python train.py --num_hidden_layers=10 --hidden_size=128 --num_attention_heads=4 --num_key_value_heads=4 --init_std_up=0.0391 --init_std_down=0.0 --beta2=0.95 --weight_decay=0.034 --doc_mask=true
Each number is 500 + 25 x the weight over its row's rms, rounded and kept within 0 to 999. Layers, rows and columns count from 0. Numbers have three digits each. The size before them is the row's rms in percent of the matrix's.

# layer 2 MLP up, 512x128, rms 0.309, rows 392-498, columns 0-63
107:494486554508520516499484533449555494497490499487509527517515433464486513539485480493530520471525473496477536522532488536538515472522500480470489531516494467520470493456492477452497507473511472
101:534517505481520503513525474485472492460503516487566514494458507509487494509466470541505523503488521491521564522473461484503506509498494515474508451508493510493512485493520463444493496524476460
100:523511477536544518491489470513510504507514475506513473476532500514511507464516470518510501487475523471498483520485467518451544477495522470542483558502498491480501515491479525454491527482457519
093:505472514481512552490505553544502478535445478501475502491493546522461525517506479515473501500490518492518540533482476525512543486559465479525466499479468512528489523526522510527536474503504499
095:483505464527479513517486510531499503443510477518509518498548478477489487539512529514508464462491496520450491468518525515448517526461496524501498490525503503498530520484501516488470505472493495
100:489523514484498492473524533489505479526489543494575457505516502503483502496576497505496514505540494483492464499508518511492445494480515506489475487546495483532485511491506472547472505498490510
137:503456541485494497460498530455481524467509508530486493466496497484525501481497471518533521496493485511506484526471481490493493521532546481487481517499480492497467491522541463499505499461486489
097:501494517540553511500488511503491468496499540505492510497505487480476487558499492487533531492538503527504493469514447491487447506523489469470475472521516450532470506482476465505533515537507500
099:484497524441491479525443505534527519475505512526462509502512522519475496501484487500532507543508475522456508517485496500555513523516472484501504544520463488440497430476521508522478491559483457
099:474526500516487523515496488511520513500477510508509467463501528515503527508466508493467523508542485498486503523530472503493509472507531526444514511564486493487500478423493492514480532521522484
103:510491505510475529452488502486466541496475499501569471545494432480502543510503492507513538489482499496546481509474535537473473491504495482495524489511486515486477529489448471536464510515504444
103:508478504473512501496477539509494520530475517501494490471506496523498489477511488467561476527456499496525515475500509483522517495557496473540512508505508511520529464478514473483487531529498526
119:516531479469499486438498470511529477476460482481514505500552527519498526492478502512521471479499512435533465543476526500524497507515460468508485496553476480509507531481523481512539541505494467
106:484503520539471510494502471498472499500492497441499473480496459516497445514487477501473515488462484522485526454461472487494473491513513469491518515496484545469555488474522527474529523485501516
098:474495523512495527522498489491527449474491551537480500502474493531485524503522497504475501505518466516509462497510523525494506477488535471508549504454475466549533553495509549483500491495493487
118:529534462502486515495527504481489512520455477531497460496495517530494504488516491498523449509461529485474475498530465546493514503493509450458508495512496512496489480497520511446486506466497519
086:472525499486504474515476568495458517518479497465504490464522526527466478504483493504499439537492438485486501480531471496477476523477507511519513529489483524484522492500528478464536521491494508
083:543513485513492482547491486469542520536508451498531523541495524490457499493492506521467514528447499516538498505529521475492444519495506525486552451522491488484464527502464465504538503532556436
104:504536514506519471508488511536496473483499523441536487519504533495473498521491469525478517489495492530496506504537455512475467501510568524474487497490516516482520457499503473545463540473495516
107:512500502437454513504529523461531503513533487543511488478496496496483512449483515486514508541490519570518488462529497500510499503486520468476521487552526509505548515467500510476479498537505517
104:505474514494506486480506517506481502566421493486503535506502502522544502513496505498516483535508511535489545473486525506515536451488463492516454505467503499538520486463489503484511504483461485
103:474515532507547512510525489500510458508495493484515506505487499512470496534537549485453478534537453528483499529485485469471532530482534502488488472483515523553492505484476513507456489509490538
102:515491508505506482483528459509491520478487494481514488510520459489517479514502528509535513502505490534495481510536435502474489453509499502530477503493519537478508457506547450529525509442484506
095:500499497474532499506516493495518514475534514475514496506544481477529530477536453468508497555496501483478495457589504520499484500474519510515457500533473513497537483524527471476475473511530469
105:498490539514462481531500491531454510494520508463523493515466484505507542492553535506543495483539514506488494515467505534490527465474494535533506524513461499476550513561477493504511490501512472
100:492482528480534469510481526490506481513480472437455561497517552512488516480494519513494490557475468499514509495527519519508505488472464524465498524516499512466488512523484513484534517515481523
092:490513523476488481488465490450526490484517478502506515503541504491475509518503493444493490488483467522484534516527469496547490472464485506538484460462509503461486479520510513480521514454526532
089:517490525502456512537476489513456506495465485523504522500486495454497484508517500546495524508480458478483510530487498489540474470534551489494472502477485543489480515517453508501487483497484505
108:503506508523532525497518500507492504486511441476530490501567500532491506503434486502506535517472501503543467506546501512540529529466496525507495507508474483483498488496527480479535482535490502
098:495540491511515510532503526483516496521461512491503501549503556523499490529493495467581477498485470529542488515509475498454517500484480469461490515494532458487455507481509516512480472490538480
102:506473458526474513505516508503523477527502511542521487514515563453476432475508479517486476510545505475531523516534516479507488472526524527475506482464493502501501531540515517498492508465456476
106:440486484484471533496502518483531505537507522515532508519533463508508483519551506478491500491509509473451467511512506540538554502478503487490522512543488478545511502478536492485525530463527519
114:504526482482485485546506449470506490464483489503503502479505493463517447474508504529540493511505491504538532478522505546477465487529525508511507497501476484523487493497509456501500509498520549
098:542494526488480508499515516491500470533537539527527525507502509490540480473517533537491489546509488538474511498517537487456502530559508486518540502519500502458520509496472512499539506506531491
095:534471471477478478483526509483489494502497512504535448482492464477453491512485488514546519516554499521521483506524482499503482498477506470459506506526480505498455502552538499478452507483454482
107:502437488493471465499494503516513458498452515478524533473492505564500495480496521484488511435548486517508492495479540492498474510495519467483477534524518504542499508501440483556503506525498505
095:483470475507501535494470534470556508524488522485481493514542482441520493541534483486495527517506452482554502497510479542492510452486509518513486471500485468530493489515510470519538475461512502
107:486448480525486544469509533494507515514547544537532504504497530530493468507491480473495512496484502488485485503462466521524526570483521490525458491529521514483542489496501446513514532510499524
101:505516486529487498505465517496559523541499453520456505489519465512517456525485509486483520500495476524468529478499520502545479513486492503483503503466465506451508526510559489492539515469496484
091:466474510476523512479486506488502506509491540503510495473536512520486508467487520446486544507513509536484523523489482496502491550531536487493529555553520493500507484501522457526485461495484493
108:513487482490494462452501523496509498508492503485502462482528520534549484536475532516467501517511481520554570513479513502501474495492489492482463453509518498505482479510511500506534517503481473
090:501536551479494527513523518520481478496531483509526483436481499515488472491502492491538524570477462536472504498505467515486521470517541486540493475546494518514474519516462539513504482473471501
098:499541503473483517528435499528503488545511487497507501472493511474467460463504505470516485508505492538493482474519487506483484446540471509501548508513441537457508508514508491499481493478471550
112:535529501448475523502515533535492472466466518447520523488495500471481505492494516503511507479511509521496513442450535528504487503502539535465509478509498524471550475499530471537483476437485455
107:561497490533503467506512503552476549476522495507512508483517533447431491509532490509503495453530522498484542496510480485555485478498471492516487503498478508510524532553478478495477504482520511
107:534505537489478521463505494503551523506451509501486533521496519515517506549465472515488508507507499498468457532512480557474478497502475495493526516510510540487456472460504539484499456517485480
108:529490503491482511517493493481500485501484478483515464496506518546517456467530529492481475516527481487470492488459504509495511488458474486511505513517505453496496498549468442510529554459507491
104:470445500477529492513518464505458528530471502480515460482476483494490496471539463490454497496495477487512537461519493475538498474554477523525464460490540465511503468486486458549470503527467526
095:501552468477480515502509544506470472545492470509509466553508492522465493523494525490473484472528471464496521533461543502529511491495516516485447492539442537514483486491511542491461497485474480
096:537511518510505491483513527488469486458510514513491437495518483521507500496531464506475512533531507501514524491496508491501556528489514528538495518506541509528500514520490503534485439483491505
105:540520555501473516485495530512506469517515503475501528485534537514499516523522507517529487498481489493441482495523491500491467510533511556459527513489474503522525500494473513494546563487478501
098:520534503447454456509481479480559512491491485511498506457461514552512510476469527500475466515456455487525487506502480487527479491453524514502478470478475509499511533512507475512528514494490528
099:506513516517493489512498519514490464491534499498509521485514534534478504513481532542535511525475497520483551445515432529504508517486499466519477475525511488475568520540534531519500472527519534
101:493474537478508538516441493534464555471511516471495477499485476489543495508522478483511527475510496526525516440512486502509526456524503513509541468483470525527512490490494480492543509464513520
091:505529466522499491556524527464483490521527511478504477544458486490488464548466506507522485489551471506493460486530483556490505474506508445476535474476481507473511505482523494495542507557519486
091:479503525497555516554536522477498488468493470498513555526535490513479528502453488489533505448490493483519461539477486478501504499509477475454483544509499501518508520493514503516543517475552561
092:510470474518542478567447524515510511505487509499496500481501514460474516462470503512541530504486497511479529480489535524522521516480488463483491464497525498514460539473510485452472499481484520
103:509441465502483539499534553496501463531514489511499473536549428461474513528496494519452543487519515489522546526498479474494480493503520513458441485499506498508474508496532523500521511476467477
102:491514475498518492508486506443488482506501517440502514497540478521469438510452502525516484475504482510517540486441542561537505495520452480525490510507495513505510492547537480490457506548538505
091:514524529490482515533504553524476491479478473504471465488463499484480487467488484506478504503556480558495468485543490532447507498508563498479556465519512489514518441528471487520472515530467502
108:526500515514508509485537520457509513542524496532528486525508532489520459475514483440538473501500480509498445524484475527521488526471476536494554518532501488473493469487546512518480520501469516
090:482509511490507494484494488534527474465523499502513519482483498493522497485511499503484511454521523532469481530544490476477493457477433487498548480537481534466513525504472490495469500524474484
099:529488485494557481569504563525498490511534523490470457507504461476510520498526487486517502501466505491513537479506498508500545508533541503490494510501480515484471502475502526462538529480483554
094:484448515475465531445449499507504520466482506494496522489506503504537479468534531445502505459525520506472499520471497516503485533516515439499491546530468507507491518513507485510511510465506506
093:489487489506466482512499521470471550543526464522521488520494455526519479517525484507478538527466468456542483441482468508538451490495527511519505453496497509478456492520534505534445471501534523
090:491497484525498531553480556514500493515458513480466473523479541504466490520486509481508498464530496495516526500478495494486511478493484490542499515490513483543504440500481484506482463455517523
100:525483511474496470499541561507483487469518493506478501523483461480496508514525479518499433521522457465534447484507437496500487487476474518508508509511524521492503519498522531525476462501468567
098:480474486476516519493458445484470438501538442491498499512502564519528495510529470516494523497495492474497483532451491500508505507512481514496507516485480527495509484485497487474482486508561542
121:465527469515521514527481491448503511559518515482490531534501526540428515519527527495497459501499545546506506493500508534525506496496503480507515482430504485511502485464494497481554462494529470
094:530517471529483521518535502451511464511524522506531476512573493534484520510476460458481491489526515485464507520538504524525479487519537513497516537483500499494536491542496526484479505494478473
100:504506525507487508511501518517453511504502486481479472476484533505459499494509490523523491520509502529511522511515505471528509473518495503509498482481461490526476467456461510471479464545568422
101:504518534550557521512500522529553467492448486530495495504522504469456502509508482516549510482512482494471495484497476537516467495503482510492440502482498525510493494520489528511482507548500504
099:538514531492447559560528496503501473491494476475515518477509506497513521495530495500509506518510480521534456517508524469469567505505500548529492502505463516484515487498484445490496487527513511
094:472531540496516460491501514494501488477529513481512488518505498450478478486510535435519444515496465535474510498506532502515478486486513481475520464508510464533488547527506504526499514488515473
101:482484499496502525509494519485507495497488499528522537468478499535496504498501570521523478487497506498522493549510489516510503537516536483505467458481520462479467483544510457496510515459489511
112:519493502466477455492474547528531456501459494512507493465445465497497467480535461515475475497501499524455531485533509478458523511487456489480485490530490502481520525449533489493512494486468512
096:497481464503452500521502503499501454533547485515488492498514524481535482518493484524482514480495515477532509505499456495452486512553484510491514507527492482511504459453459468518500485482500493
098:484492492475511475476534470506493515511461523487492496525520530465459484543489483551500458477517510496504510484487493473526513479455541523490513496533478490476473512510475512488520505474533548
100:535506498497510464532455478527556504503556532509509514504517481504530457490518526489542486499494514476476469493477502455491499470495486479513512504544483530415523504526505474519502526525524496
109:499523551491500527517474480489501494501479489482494471486503474497494488481471480489528507515501480535463520489493457523510511512463481517511526539522492516475599495485516525525483490540509459
086:524529511491456478492486516505525493481475514514515478482448461534512502449523497525479489541512477548456510487525483518482476464494479486485495503494596526494504543487517481530477491511486553
098:483488514492474515489532542489511505474497518497555513497487479503487525510526532483538500499484467538505509509495489497469498524467521519550485487515541488511543524517490529518484501435488500
097:454517495539462476522561523542531464487491498552493524524518503507488517543481479488518490528468495522498497463519540455511457503518513527497537486533502529532514505458530519530526475477516480
114:529522505518481524499442489479524524517500495505517526490444471540507465487509551519520483478505496534498486524526493498515453478484506469519484491536499458501509541466560493515511560440535531
084:490498529539546537508489541501513532451520525467461500472462479474464475456459490478546432504468474472518501508520429516508514498504472468471511526507483507467500501487498506530523496508522500
095:500496563512488510499493511542545511535537519455512480521510525491481540501470512511468504503468498512531525497526534482481475538485506499501495497535520503507496465459446499538463449484499524
099:513509545516462508493509560504532463500506514533480524480453507484511506505517494524494509526488530477497518490486527499559500483511507528503520548501520476465482455500510455485453506513534511
098:480518507447513468490497460504530509508522495440501470501559507518490488533500523508517498501482527508490451489535478533504564483502532544480531519517486501479475471517509507514504497491497553
092:507531533484513538482492528480516521514500490509480541533497464456493503493506488490514519491494499453508525455494521511558517470532513498480476517535505496501526515495474509482507521495510491
105:464515502537474487536478468524551491521494563453515494508545492548491480504492456527481512494483513466514492505464492473432507488506517494523464497512517518463536477529475492486480505503490515
092:496503520478491494477528536454516462506514536556495495511475509515508477514462500542551526522470540494471530504477513529497496535522514497496453483506514479470514516475497469449500499489523517
091:497467494576509509527497471498505468459450542516498502479479489496534504478534471522512509520493518486495484514496509490492480559499500514476495531465508498517537468526490474489560467485473539
104:506528527462461491530538501490500486517466508497531516565516479494528479531503505511488501526473466456491517510534525477534481471493487525512495438501514532447478519468503513512472498521558471
093:500469543496519534506469467531540520503520453538491465513478492447525516535502477523560498500484528517501529521484479498464494509504513509516491490479474509465522503509513477496519511483477523
113:491479503512512493488470469500518446497519548517467492495472514503501484513458500527518469473544483490543538454455435515505490514428475494541466447471497507516521513489481452500537489477491578
085:534502471471566510490521507488515489515470476479494527502504502512520469478477498488475454496509508479509495459421521510528514491512482517472504490535517469494524532534514496518499547485520457
106:532497507468463497482476510510511519485516505480513506504523557506533469490552453542511515525491493491484486501502477507509515490465516482521501482524529488480511536444498457544479514522503507
099:495505473476546493484504522463519492479541503503519467524503506512497523498507459515533462504491430483521485469516442510537502494485489544492498500504492494466550419484495519513490488511547500
101:508459506499512494526545538525466509530499497509458523497540493520465519548500495492525505503537469510521523529529520490491474471533453451464452456484508481495499479499489472516538454490526511
103:499502487525458508524514528506522458506500497500487501571540488544499516497502479463530502474529466522507506477514483501467507483530502487491526555519476489511465469468484564510541500510509517
094:553493544499488482524432483501501519495500501465510526511484536461517480493519481505464494489500544540508487522528479479489488473465457516491525522529451520480502475475532509483483554492524457
111:486513537477492500488462483526500500502513501505550503505503498437451515489509510493487498483508519505485520542464510549486460491522523498511520480539475542510545491497448500517485469545501520
103:492524497532429503498497485521473490453484480505532536463491500479526510511469525486446513498522507517466523514477519496492497506514521464507519472527524458518448496496486498536458459479552472
098:459497535453493489481477516481509527497530467513518526445486519523507483520478514510487520520478534479506510518466502500536504451450482537498514508491466532459528446397507495519478527487496492
089:501497506519524465466547488511545565487455516482501486509474491494480484490543531517458466519520506555525514507538505499466560453550511473516471529506449512483512497490476498499520549501495489
104:503485484502533515506557510459523519483468482485456463534494493496516525498525487531486500493483502509560500510491479514486463561542533485467553480453507537517478489458471497475552468515515483
098:507539499465541520536496516507504541486487511520502474529481464482508482484522517507507455468517474479503520476486468545572512485477527508530455489514502495520522532515520496489478520520461501
# layer 2 MLP down (transposed), 512x128, rms 0.275, rows 392-498, columns 0-63
109:527492490509485533467490469481480555493498492490510480517477505507504465509497540506493500528527494464462548486463488524504496505496509450514484528524492490537454500493522524517506510488470509
109:510486495477469489515542499470510486485436508483520522473485538481494494526531519534457483513498527492490528481471486472489504540525476505500503508514512499488526508467503516504515456501473481
107:563502506463498465476507472462506476465483500507498476521509495521478476497488501489512539495548481488545508522534514498507494482562500485483579494492521467504500485491480521528504536501555455
104:519474536542479506506480545530515536520474487548508500496481562540465504519500494457519497543478524495491504531499538504514498517518495503496465512495491505533496481516447502500494515491513482
087:477481506468478519504502537507500515496525506483508500477470509480506551533530522489540518494479492493516485507478479482495511514463466490500562523511503505501516471483494493480498473507457510
097:522513484507547516486470500496492472508529490536496503446489498511490494502506517501520491547450552501529549492525504477532491527466498502474501502529533492539521504488479483526482453486492471
121:510513499485510487482504487456525524515519510495520479492499471455499485466513482492489548508525513436500496543507497500549495511495505546515522489547515471466466478512547463491496526505472497
093:504553500497536502513478506473483478534507555533499501527486518480500500520497519466520542510509508544495515515509477478466471534473510462497545459492493469521437485506484522470517479505493485
099:504539494511520502496522472488522492471530520495519466466465516521493472507496486495512544497500534473482534511465457512509497521492567491510457516513509441541511467506519491495493499504502513
097:499519407485479493536503516522551513504511523542471475475493500479512491466481506479465533503504490513464531510488452522501481491515496490491507515505502525457500521472509508517485532486488474
095:512496495498479484524489485511505491494502538487461503511480560506522450466503506454487488468507489480435509472501447479497455551472506484469498517529534506510527502511481506512504467501508519
098:538534501517505477484466526497482510517503490534521533438494482466537528488469501503527514482538491493481489490494495487475547503509530511498465443504474463518541489500519494546481462565448504
100:513525541531504477506509480499500522505523513462537470498471585471503492513509501474487478527483518494488481486523518479433462528500501489547498519479533542528502497509518500520505509504467476
087:492565479513517472464529486473462548517516521538481496475464511459483510482514506515454491476482516538507484507512462465511498505513468524483506516505473526532484477522503522520504520522458482
086:539524515493498519475493519509524539524534490479500454470516517499530508548487538549525501521502509490502514496501516499486519480487488506489498507495480526490506491470512484541534478473504516
111:487460505531504539465524507528493488520528512538502501550497535520527481448505520496528468510464548535523497456501516492478537505497519502482515517496523487523517462505486512468488529508553501
103:496513483455455503463486496498534482471499510480461483520538525499496528539506515458461466510460462512471516487484472498495464495476484485529451472497482499483476525523463501544520504472473479
100:507531480489545540499498491510462497519486535531488481510496468472448524506482473475512474497473489492538526474525521478509470499448479526507537461449480464491509525500468534506499524547500492
104:485533472512541499449511498500486533504491565494492491531507519423519511504506465539520488508519525534523522486556499448492523508534503521502546473498507506509473497485501493506511543496491522
115:530500488561478513495509510461484517514480519533494542445475483448482487503505543530500481479463519527500532508522489474487512471525476503546492479442495511462536514485499497478495515488487500
095:548532480518480518484476531506497525520534502514489475504442513467489497465549551490524480509496502528492481486466514470491519529465484479500520491483500486548489484535485486493536501498486486
118:523499438502548501503547471501537465518496509528494500494486497502503473458515488469490542536514503501498514485480489437482466473476507530548527505526513542491454486500495498489492480521508545
113:500500466504469521507482510483470479481473540477480448529492503513458475498528486528491534467509497523513548455507485492545464483539480508503492485483534502481464533468487505489525520514480474
102:484466514529502520534456496472503508489519529503501489525500505484518517522517473514411484532521474457523467467485523507550511467538476509461489496468455516500520511547504464449474491522507514
102:467507489484502475508502490523507444506480497534493491509521507492455516474505557481495519515542501484496478514496486473508501499440466508513490530507512489481457469494496494512519508491448505
106:487517508489532468477483515497498489513491502453473566531497502488490541494489503518512511505454512495489481507547506489556539472542472522493513508500495529452488543502460520476553509487458478
110:471533536506552536511487535506490457496550512506508503518525460480508494510515476490462505482486501511503512502520501495524474456501482508518529493442475514491502518478477508547544494520537462
102:524508530486488484494491507540478473490486506490446524495484499479501498489500469536519537501532507526462544513465490520523529524498483529506479518480483493489513500505506502520519518496465488
107:474473466512524486461528553501520539515477456485544491488533511479489501520487526495515488523494522508477499514504521469543492512492500541517525477513477496474477503470576480494524467487477547
087:499522504483485474456456493502518529529440502541488466473478507446508488517489511483490509497510525534523502495522511508471490518477474504456510480471485515520485534555508463503526502499445495
103:515515514509461540492497467533519525486519536512477471510502499509483558500536494486472550546474506507476558524525508543477501491514476508543544470506547474507500503522530523493525511472504512
097:493519474474491471483490466506460535476471527484505457487490518467480524532489495505516489491534484504546524496501493498504523509522465489474445497477479466511524498514518455496514483520502553
104:513473510553500488510484513465532512531471497511531500484488525517472520520527520485467444512481526524507501465526526462490480481496532460532535508487511500505525489501525530504515511477479446
103:484454523499505508496515521520505504562530521520543537482521502519537500461500500475465547488478510483514476462499517487477509500534497510515535518484502504479501526518474490522502528483483501
101:492533528483518508520518514476476514508548473479534520520493480471499497467490473515493485497526458461493486490459494503517510492507560474508499500482519521509496484485533538490468563532475538
092:485520487502476518507494496473487474496482522532518507532499503480503506527533527506541500477460498553474510504524466477525469523524485505510444556534486538520482495469524457490511472530515482
082:475506466516487466534564496517455512541538450493514472543516514505490502519496513495463495489492513463449498532463486479549510512495459479457491525525525534462500507517471461520501497509502510
097:491455506482499455445484516492518523499496536513495509480470540507474458537479473459490484509539482528494457497518517510492493521474481470523489535503456538491514499491583477473464556472473499
110:464472514513447499514477544549551502500495472540490528521525476518501474526519525498512510518483494520464475453504522553487494488433493490512496455496495513467503551512518471470503462432513497
098:505495510496500512503515544498455514517473474504509505459483449510531489476523505472536530520496526512501486512455506478501515510529498488482514498454486549501481512557465518531475522458499451
091:516546544501506515528549486538501490494531456524539524476473485482508512506513512458472522494485530497465450477536514471472525491536477466517502520501485489501543515495512497462510488509491541
094:497514480501483485461531524495467442472477519540474492487442503482497486487480486532466491502488504494536482488494482522455470487487575540509469511560486505449511487492483518516487506512499453
107:480516501528534453516495480482569480452486494519501516496505504496490485496452512498525479496495506494522481501538483517518517516514501512473488521509478520442487489473453512481516504500491519
102:497538495525505501489521476484507533526503537538481516507517540519479515472529508520468498508538479516536496472500523467506560518500530456471467485453523514510516482496527518479544501500463458
105:512518515508518531516515500498474487530541505483504527518540513503542473496481557518485485493471453483486444497495504485511532456486491510492505483489461527488489505504501498502560480495491515
107:503478543523503507506500495470480522529517519539511508458500483444517534532487511522524516483517511537486476501517495509468466522489501496460514468465497505505506495548518503505478514515491534
101:514474554505478494512473503477526543500482499484461496506524491448530507531515501518435486542529524462478507468520473475480533539490469549543459485521467479457540491527523487531479475483439529
085:497523454485464508500492498480541553501506461518504513476482541515495528505473477511543525451495530532493463493518535489457514521477483506482516491536458546468494497514460510470542487520494479
105:484510517495503525505531489472462522503481514490452496465520532501480500494532530537487525507522462451532510536481505448499528500525479471514477524550465500489511533510539508463504468484524502
103:517551508538510526506471499485497513543486493539469491515469479501511519479508453507490511503509518516476489490466492476518512527500499513511513509478467483482499537533472526491496477443501524
115:511559539496454504504495526499493466532532508480514484489555519506474529512508521499481521530482455517477525509510498509460466519471499561483543486489506475487501505482474543509510578501486499
097:511483482508490467457504472521485473499520483502450494512538508497465531516539490499484491498497571505480512508454512527452471524462516494552468525523536499492459487485504490515510478498534501
095:432496531511481506499491505462493501522511504497493480488500515485495507481459527482448510452491510484490503492486546464486513478492519478509507544528484493519493461545507517499467475455476428
101:536499466475496527488525503551456473492486537488533471489494523501497467505480529489514523504512511493492463488499480530486517440516535504520486525486568524477472474492550467505473479571447480
095:500495545492531489487477522510483488517474492474438516521526490472511543507520517538509448492468471488544446535489507494466537500485500513498508509488533508500486501473549530538511484520535472
094:511532512492522496526508524485532549512489481474469455489490492487506500486474516444536503563483486507515537453507514498535481477543548485521556485501476470517499536462507491502495515527473530
100:508482503475499490532498534493507460522554480532509514481515486526520524470504485514514503487496527503494503515490507487505523496495501489477483465453507505482485543474495504496445517533495500
094:522501547496520504483500522443484515471537460493500525524526494517481458478492499505506483510489467446498517505499469501551457496478499501543522487472538503497526499529488521464472494500507500
109:527482524493479520481521499513466460465485462508516494496509526484488528466447478477513459487505521533470474528500522508536417536497478497487509508482530467524520499496501488487500502455517514
091:488462461489510467483498487465529498505492511508518536515520505496505490493507540515510485452493486500475520490484514465479513538511494516491496492485468527522500538444519492515467513486483475
102:499515524498492513488510483496500485450534549542562488495526488498513506517506489494523486522499541501522502503516480467523499507494463501483497503497511531538529521460515533477466527488500479
090:465482476451510444517504518464496542492538477491498481543479525482496508494521504439471502477524498511520478507493497521536483519506551496505520501486495505515509508482480489478525513508504536
104:497450488468506497498511483503543540471463488486487496517471510487525488523485492504516492485489495489534491485522489502514529493474480478534537534540476502471531529472488485556508540512499500
123:471460494468502539467482483535526483463481521508509504510500479508540474478491489480499466484498481515506467513469506536516493542504530488498469504527472529493467508503499517551539464489545479
116:508475425489505508518537489504510476512496443537506526509483490501495547471478514501530482513494509499476514472497521485470507444529516520499459486522482516507482521494477466508483452493466482
109:480485518526504505501480491515491542489509506479441527524542514502501501525482459457462465521483493462493526494521493468517573508526493550518474516507502521513515542519529497497462494516477489
103:487494494516523547543439517512551476494484540496516553532462511523475499506467479494507540515496528535461502514498514456510487451482502480484478526481465554501492444481510452525497490475512481
106:469509505509490458459492505488465513500508473520488456470505486517524480498479514471490518482476453474547504476531420516515483459450486559487475493516503457526479501537532550473501513485520495
116:506500515512484527522528474492482549517508509494519538471504510520468526506560520517488449511496537613484496453494487519493470481537488491503491523476493525505502487485510487529503491494511461
099:483471496444497516494482502570491533483508490503494428466510543489466493525544529518489530481536498479522509521520539504480498494509505474437510525509472503511526510487497494505442510487506548
088:490486511513533456490515539509552504487476503509540501529531481498473487468487540495533485492512525532514502489457495492476535540517476521520534509507532484506516489547530482534525512459473569
102:543484453495490510534562521481500461491516500502491501500502479560511499496502496437474491497505499505443530504552514498511502536475508530462500504516509476485508516488500525509486477471522481
095:507520472496481452499484484485484485493539485492486538536516489488465506535479515530476503486492522475498501487485545502481474479531460522507481496470541518502528535481543498488475493482454508
099:489489503499485500525469481493499478481500527507512480548500511555539496509516495533468500535508509539503523506565510511565513486513467568503508488501476520507507478512503484460507536484513452
097:483496501532463504506470492517513541528517515573472548461471538487530487537492508513485477480501508476480475555510489479517501508490496479482504495471497489522501504460523506522449508480505504
120:461435500490543529505475533523526515446515497503500505486459493518531570516504500483525499486500517483495483462486458525507473570495470484467485493507509520486490481494508456518501465458512515
109:526493473510509523498506528471482481454487507491516496490495503464501495473488474533486480548511484508495538485488467525478463507491500501514521495471529506487535506469544460474499502491503483
102:463447515510447518489506427515508495510502500521513526484477489508502458508505456524524510491524471532487499494500496509501499509523475468459484485470498464533535506503523483504454520525530574
103:527545516529486465482493493509520498530525494546460526460476511514494463511497503516478463512485518463485508493516487501480495525472492474538506545521542513534471475522494493496516505440478466
118:498495526507521503509532519497460481472526454487530474472499500501534503504493517514472558498517471473472528453470463497522480445457491497446480513498488514497504489508502532466475535518507517
107:500506498474507536498531499518478473465474478512486522490498478532517500530528496524467452527515472463517513519497511474529479514481466503527537495498540500500517525497491542528514461468488510
083:499499535500470502450524521470502524486526514524480514462508490457496475460525497511462521482516524531484523446500506480497524541533497525514519522482523519456525503499536475552516504460500508
087:535485456539470519542489515507460556534477558484475534539527537487495515505518481559492543493520504506518512501449551498494546533501497518538498501547524483500475522543505544517519502482484495
109:523511524524481501492494490490515547487504497506508452482516520497479491493494481513459476490476475497488497520507522491503449518519481496477481459468538510488511484522520495464459484471473473
110:512500539535504472529486525493479527462493522487441482482506471469503471431474426460523477523494476483494489493470466484486539484477473519471502478531478522481472541524547508523516493530515491
092:499509493504557505505481492510485517525508490540443471505515473515526507499504527517453544518515501502548485518496488458508504450519508495471492483503491474473479528559507499496518521475492487
098:472493522474499505487481493500498500453509490521502499478474509475484524534488483492502527529496483545479458487509497495507479527517455498468491500486463487486568499526497522454553528491507510
094:484471490491520475528528465477522487496516508519520497507449529494498427508497484514493526477514516491484501508455492507504450508529490522540511520454519507495479518510525472448477489536503526
100:515490493493541505498525503530544504488489476515527539478477524498529476475525510516518492473523519534481538501484492478478532512525486496464469511507484445484491478545501485488518549524513507
096:509444512493488506502504479494487546511492548539539460514525498484496497503478502514508486490520494488454466491517474461517468493483486480482493484487490495541471474521561456497498509508510501
098:505494491485503503513505556508506475509514525512487507481473506492526482507476495539534553489520513500460498512456504508496564522503529473484491534480498485466505505527485515454548504556539489
095:480478507530522489501512509463504522505530481461510459484474500499443466518506445522455485464484519561532456532477507507470508508504494493536480504495488485520499489526462499511531444466479471
103:488456505494479488495504456511537526489454496501481507505543528493473525553514513505547533510502504523498495560534543517497502508506510539464488483475500513522516571492507531560465516471498473
086:465509477498486500478515519492538485482515545474501523511527554521485476524502498485515485499510449569471538524486508503474506498476494498506547527473505480496488523556439520483523527503469457
114:553513498544527564503498498498519492523522484499483543489474501543499496496484500510521463491492517487495490474473477520464497535502500500508542519512487496495454539551528447487500543484468495
097:536529539474572502505468512447504482538456482518535511480478483517535514507465470497477468485498506477496530531527473486489483485497492519473507485494510535494492498493531521509489561516511474
097:489501467482495466522522452484456519555521463474558534513503510499501469534512508488479526484492529527507507479480469501495477526509542517505517469524516509508552500457484520542500523473516509
093:478533496511478478496508455521515485492430571502528486475499476498494516475497522482477518497528494493538479516499506483475499552493487505546529471463504486526542519503498474485501465459500431
090:488513520510471488462496436476493519507493532473471501509473546497454482521549513455475511527529519460481533513475521497504495481492465463463500527541515519475511510474514527545514473488469497
102:476487503494497525511506506493498530521499461522503501452513503495535480490508465522480508497504515465491497510548516465457466504487476488452533486456549481515430461496497488467473519518495478
090:502530456493462504476519487494460524489499517473494495491540495468494513522479518538528522496518532466459483475500472486516478504491499524491480437440476463493458478496517470472486532540458523
102:463513517481554498484491474440487515517493494483512487490478502488518511490505458515508509536552476516471491479474516500497470512520476510453500537535485542504533477511476508525497491485463535
099:509485519518495460451526466505562479544514523481511526498506516483484513484504527522517504476457477514544500495499491531496537513445558547500527502467497485490491501497481459475474458506471521
088:490532516489485466514541501510475483543505464506480461494472499545478504559524563516488560509509487527495513507556513484485521498488519486440450456525522483545464499557485503466483514536538510
085:474499506563490509464486508506506487500501502479508462543530517471462525486483493547497525475514498528467499446481488470497564514485540519486484507508510489548486497519527503548506513492502545
108:518485526511527530521523528513528528515502495492483477499524490514462553530529491516511445450490484458499526480474468484518483540490522529540486522493498485503532489489496498486497518508471485
102:485501476461529483513503473505511524458484533502466513493524502529484509470501507545507536501521487512474517495479483529485502497511511487497511475509483532548460476508471520473515521522503484